python train.py --n_layer=14 --n_kv_head=1 --head_dim=32 --vocab_size=1531 --activation="geglu" --norm_eps=1e-06 --init="uniform" --init_std_qkv=0.04 --init_std_up=0.0572 --init_std_down=0.0572 --optimizer="soap_variant" --weight_decay=0.0 --decay_fraction=1.0 --steps=4685
Each number is 128 + 32 x the weight over its row's rms, rounded and kept within 0 to 255. Layers, rows and columns count from 0. Numbers have three digits each. The size before them is the row's rms in percent of the matrix's.

# layer 5 MLP down (transposed), 512x192, rms 0.0573, rows 87-105, columns 48-95
104:125127117133075160082092133023118131115145141116114115107053109154111134142147104136139090107111166103109175165148151176098134174074114121083143
098:124136146141118068126101156180193131095136209130124099037121121117119113144133154125150073092054099125115150159138069149148129153072162159170118
099:165136165098166133137092117100145165121137153144052153134117134120080111091156196086098097094119146154146089167160150080158126125163098148136111
105:143108081105101161127100143152116087113138152055135139140121167125123125120152047158142126134123114103085140152088119180133128133088083100094140
102:150089119119164096156121207141153115123133100175137103088149153162179153083160114135134183097135114137143138102094157160102105125114105157169160
102:086135151116141127107134104130118089132129106179086174121107066089144113143142097149128142075103115100064080118079115098176114131104152129078089
097:118118107092117125090175141108117100167150108085116110101124119125119101175118088176164114160159113128160103137160120112107108116123120114122132
105:103131130121141183143176132086179066077142117094085172171166114145143175124090149179083145105126126120084080091085149179193131122115137169170133
101:144102195096113130081100120144146132160142132100170168111130108119123125133128131089162070158162112054106122147126121135100116127140112094113144
099:112138122153157103096116125118112137093155087122068131062154129108134102094086148149159165141089162113149161134087108165137146162119144091113134
102:070126146054094120123146152114157098144084100105178211154139105164144136150121118107150080179094122096080161082181082205082093116111138093163177
104:162129075097020112149112150095101108130174086095064185110096077084068167134170133136092102082097113188140170181107177129153124117197110133096089
100:105147156108159132161170152128069116067112182122066171122096159133076127169085096112149128161184081115151160143152144104162180133121140146130142
096:135138085102152117149082137118126147111129086116057110193189125094126158111117120136153129158097178117115136115111103199167133048106122136123172
099:153124118164152113099115084160057171088151115142157089086103126163175172142109166120088132087096195137117129107100138132054047159126121113068185
098:081193175148188145147111145105086109150118110123068167104083067131076147143101091139166173179130138150141137087165144098138119127109155121074159
101:189091139099121155173099181115109139116119130180103113103137175187153114184112118066122177080089066115109149158136124158083110136173112054117132
101:067195103180043141180130161111142115151145117158134074138135138134161098186127136145161157118128123134123167162149099144112137115080109169115100
095:143102092158041104154180153148133124143144149134140089090111153116171062121166212109105147063118123143119125126120164114141122124064126117097222
# layer 5 MLP gate, 512x192, rms 0.0593, rows 88-106, columns 48-95
105:073153136151078128161083093142122134099068122039162150145149088143104117175107096143171150081123150153154147173144131122136080135127172208115144
100:087117092105146174137129117162139153164164134048107136161151154056134136149150099118113144138074116216142105208094110162094182152128125163106109
117:153143081180180119175135134136137106122106125099084130125118134191104116138081157175180138087094099173111175106127131111139112124113163055161126
104:090109135130145099184138089143097152124135129148125137156164077101152107129066204189166144132118130123178138134091143083137082123159133173125109
101:059115135102157138100123213157117113183112145144155127169153118152112117161092135175078184158090208119077123105067172150139121152136105089146143
098:117142122138136086123091067170122098060143115114182131072107094117129123100059111055151119156117191081087126114146147106160100090119146125124082
107:112148121103130150141151125159190137127107191089102141024125052136133164129102126126213074126152107160121130082131072131173111125131169132142106
096:129131057067110178118085134082137106151097144132087111091160099112120146120143136157185121164142125198150134127102129147166169091120131092111142
102:115099164121105176108164148125105107118150074127121216139144083123159138122142094153161136162129160179145186139146090112101156166149094110193141
104:134116097133146171117158130154130167138114137199104118125135148155108147124123081122067171191141166054191125192166084181180166092061061105121200
109:109169123137053149115149138089125109082158138085131118120139079157124098099099134124120156090127076159195137132107166132087164120102108161141050
097:068113058095175122135177139105115117121114142129084164165084152157085180105149129173164154137149131133191160158112120100124177153122122161136043
092:073080164061103093086128151139179143136188124171135103067115156090169106204141153100100155153117134101118108130131147157173094133165092130112187
094:153150195206069135035121124148140169103137114113154150152104126162164150194125083135136074140203171156204114138113121128133150188111082137110089
092:163126105137122100130158109179131161135158189142100142103155112179090135144123102142152139144164184144075123066103107082126039175131119116147149
102:133158101099138088089162114140151160146183143136103124138077103127121096135155076106084122075097114117118105114127166097139075150157100122169186
096:149126099124171115150134127138160174080148128098114154180144074153090145105127142090146146162119119163100183091115088116139178148170126094166138
092:151103115158136094088125128180139119127174119153160125150096165135162071090118101106073179152144166096112109159129139128125176136079149137146064
090:115076134148126114160092119166137179136147117156162190127199131119080139145087107132149124104136177139123126104103089115183125120122106129188092
# layer 5 MLP up, 512x192, rms 0.0551, rows 88-106, columns 48-95
104:095118140164096135110140070096111128111128107149148069132118110121133006124204109157146147073166148144127134155145117167071104127074128132088150
104:041101063151095136145123132126129127165011144177135112156177133094111148167090171136130180105182181092172120096114082146133139121144139137126112
114:087133164116086115106132148183138106152112149168154147136182176116134104152089122102087116177106129154082153134153098145103123131151117169112126
097:146043099185141143108126103086110105100104135102114164123085169100088055107138148136126077147124192100128166067119132139128139145120104119126083
094:135113132082195167134134179145084158146113121108162141181144078136203090092117125160117140136085180163105118124064136138078131170099061181128145
098:083137141113159132133115122124077103149111133117119165156154113191204107114125189146128148060054110088112122150179137115145121130113130114115119
102:090120125157133100096079130153099143072132146126172126130161140116138091183124152160106107128139122108015134149142179115195160136142141122097163
098:105083100097133187125106110130124114075077148122157052157132108143075078089125163118077165098166105166087136157163113164113156108082146132149188
096:098095154158116143147144137114136141138120136130127158152147160124163137145096165115111140116122153077140118188119111182036153091083181108135123
099:152141137084170122084127084115130154116137083150191137100072115122099128105149176160186116079093093054159106143121153162127162105073129130153119
100:091098119157123174150134125135148147088135109102085114158144153103176151095142159093165170135133099142126169129116184163123155111140115063119131
097:132086109091080088176110080111149103076123133119131136120117101138098172094122147125114137157186148116161087172140182098122130089176164126117119
098:100123124148105124150142139139062134155124110158135138143164075122143122112122120122120125124126127120155126098152109182102133198120141106144102
095:111175115164114074105158144146136176180123118107112165132074093096128172161032098180161107081124124151158135116170167176135163107166124118093149
098:142121156105167110129137149103085113238155141099131135120151118162096099110159127118122193112098169184078157158126138084123122150126138118176183
097:081108112170121107171132144074169111171160101123169130105119128146187090100096132181099185097196103162153135149135082127091144147088071168148135
099:142078186141095203143128135115154116198168157094165141139129076121107145159123123128106177169138090138121130101121161116126161119123191134208140
100:109127127104180081169172112088169091075156168133095143152072154115147170171092099148125129142141094119169102115110174154101096143107140087153119
091:100132138079097093130174063076119149121135077157122170143106107091127134092131082113115154092114147175209091115098146159157151112067107135120107